config = dict(
    head_dim=64,
    hidden_act='tanh_gelu',
    qk_norm=False,
    init_std_o=0.0104,
    max_steps=2934,
)
Each number is 50 + 10 x the weight over its row's rms, rounded and kept within 0 to 99. Layers, rows and columns count from 0. The size before them is the row's rms in percent of the matrix's.

# layer 2 attention value, 128x256, rms 0.124, rows 105-127, columns 192-255
108:45 56 66 33 62 42 35 53 54 49 55 67 49 29 44 47 35 46 50 50 51 40 60 58 55 47 44 54 44 37 60 35 48 46 70 39 54 37 59 38 44 55 43 37 71 51 49 59 50 57 57 52 64 36 49 67 55 52 43 44 46 45 42 54
100:51 52 71 64 37 55 50 54 39 42 47 65 42 59 48 41 52 46 48 55 39 48 73 56 56 54 70 41 62 49 51 56 46 40 66 44 52 29 65 24 47 44 47 44 68 48 45 35 45 47 44 63 53 38 47 52 38 52 47 43 52 42 58 48
104:43 49 38 57 55 52 54 57 75 43 53 63 35 31 69 54 43 49 46 59 50 44 61 46 57 45 61 51 49 56 41 60 57 56 51 51 48 56 49 76 63 51 45 68 42 51 40 54 34 48 45 57 61 54 52 46 60 66 50 41 65 47 65 38
108:42 45 35 53 58 45 64 48 51 57 38 45 50 50 43 48 63 51 32 34 57 65 45 50 50 44 39 69 29 51 44 66 57 58 58 59 52 66 41 55 46 52 51 63 55 52 39 47 37 61 68 39 64 37 58 74 41 59 49 45 46 30 29 66
100:55 63 61 60 30 67 41 33 61 52 54 56 51 73 40 81 46 40 60 50 52 45 46 63 48 42 47 50 43 33 29 60 46 69 52 47 45 54 54 48 43 51 42 38 67 27 51 49 73 55 37 47 37 40 56 35 39 64 51 67 45 56 45 53
107:53 44 60 57 48 63 43 68 44 25 50 59 57 58 51 38 38 41 73 57 58 59 36 54 37 48 50 55 57 66 55 69 40 58 58 43 52 49 40 48 43 43 49 48 38 50 69 59 57 54 29 65 57 52 43 61 46 58 65 50 37 53 53 54
106:50 49 65 35 74 50 54 50 64 47 52 38 56 52 59 50 57 52 56 48 55 45 58 33 64 42 55 35 44 46 36 44 44 66 58 55 64 68 63 57 54 34 58 45 51 53 44 45 40 54 35 43 52 49 58 48 56 37 57 48 35 41 48 42
104:59 45 60 51 59 36 62 45 49 66 46 54 52 31 64 28 48 38 34 46 41 64 59 47 52 51 45 34 37 57 57 44 67 45 53 49 39 51 67 49 28 48 42 46 67 45 36 58 58 64 53 52 42 42 52 55 39 30 57 54 36 51 53 53
105:39 40 58 50 50 54 61 59 60 38 38 40 57 50 53 71 38 37 59 23 58 73 43 52 62 31 45 63 50 37 51 44 57 27 51 33 46 38 67 40 38 50 71 36 42 64 63 56 53 53 52 55 49 57 41 49 51 44 42 49 57 65 51 65
107:66 49 65 47 34 46 64 57 43 49 40 51 44 54 52 55 50 55 43 48 49 58 52 40 54 40 47 50 52 55 57 48 43 58 44 45 37 38 47 27 59 56 70 66 27 55 48 47 43 34 51 49 42 53 66 44 55 55 58 41 49 56 48 31
107:49 43 51 54 56 57 48 48 41 51 60 51 59 48 58 53 41 56 48 47 68 59 49 45 53 30 51 44 50 46 65 51 37 65 54 60 53 44 49 59 42 45 62 47 41 54 58 51 57 49 40 46 66 43 46 42 44 67 52 44 43 62 55 47
101:42 65 40 48 38 55 61 40 53 45 50 47 45 60 66 29 42 49 38 54 15 61 65 43 42 42 31 68 58 59 63 49 41 66 43 56 60 57 55 48 54 41 49 47 39 49 59 55 72 45 32 48 49 51 49 53 47 52 20 57 69 38 51 40
104:44 41 64 40 38 38 36 48 65 48 61 51 38 51 32 54 54 63 55 57 49 43 36 49 52 47 40 32 70 47 46 50 53 52 59 46 57 43 47 55 44 32 52 55 49 53 58 61 62 43 52 47 65 74 49 44 56 52 54 23 48 36 53 47
102:54 54 40 46 58 65 46 52 48 56 53 44 62 34 52 34 65 38 55 32 53 45 39 43 30 46 41 49 70 44 60 50 60 36 60 46 42 64 57 54 57 28 59 28 44 35 42 48 61 54 51 54 46 44 49 35 73 65 70 48 40 23 43 52
103:42 47 46 47 52 54 68 68 43 66 62 41 60 49 51 50 66 53 36 58 68 42 37 37 49 55 39 40 33 31 42 54 62 34 59 54 43 44 53 54 36 51 42 55 44 34 45 57 51 38 25 53 41 41 51 30 40 68 54 60 75 28 58 49
102:52 50 49 39 46 49 67 56 53 34 50 61 64 59 53 54 45 58 43 36 47 37 52 54 48 29 53 54 53 70 51 49 34 36 46 51 48 71 63 57 58 53 53 40 62 41 62 45 52 53 50 53 49 63 49 39 60 59 47 53 49 45 25 23
106:46 49 67 40 39 64 40 47 62 75 38 65 53 64 58 51 62 44 55 42 47 47 59 46 50 53 46 49 43 39 39 55 53 41 51 36 55 50 45 45 49 44 37 41 52 48 43 49 43 46 58 52 52 45 46 53 64 42 62 66 37 33 49 39
107:61 52 66 31 35 50 44 61 46 58 41 45 57 55 50 49 60 48 35 40 52 43 57 56 49 55 49 54 63 44 51 57 60 43 37 63 28 49 50 56 54 38 57 42 46 28 43 55 65 40 40 60 49 48 69 46 44 27 54 44 53 66 46 56
106:42 23 71 49 43 65 47 48 54 49 51 60 50 50 46 35 51 44 53 59 57 58 67 54 71 63 62 40 36 62 52 56 45 66 41 47 51 51 46 51 50 20 43 44 51 48 49 74 55 40 52 45 42 50 41 55 44 47 58 44 61 51 63 58
100:45 50 63 44 38 47 55 22 58 56 58 77 83 36 54 39 61 70 47 56 40 61 53 50 69 38 37 60 48 56 50 51 62 42 52 42 49 47 47 48 61 47 34 47 48 40 49 51 46 56 60 57 54 49 75 61 54 38 37 60 38 56 54 45
098:53 46 77 47 60 75 44 49 44 51 52 59 44 53 45 27 46 64 42 66 52 50 58 64 52 46 42 56 29 44 54 68 34 40 47 53 52 49 52 34 35 65 69 65 61 31 34 56 49 54 57 62 58 66 52 60 55 54 46 46 48 50 46 47
103:49 55 50 57 68 51 58 44 50 38 60 51 41 50 54 54 42 52 56 39 55 55 34 66 47 43 42 56 44 57 47 48 63 63 72 43 54 43 64 55 47 45 59 37 61 47 46 44 52 55 64 46 47 29 29 44 35 41 51 38 60 50 48 42
105:71 55 49 39 49 47 50 50 41 50 63 50 58 73 49 56 53 63 54 52 49 48 54 45 51 49 65 49 53 73 53 24 47 39 59 44 60 56 40 53 62 63 54 44 49 51 45 54 57 51 42 52 66 53 41 60 54 65 45 50 54 55 60 40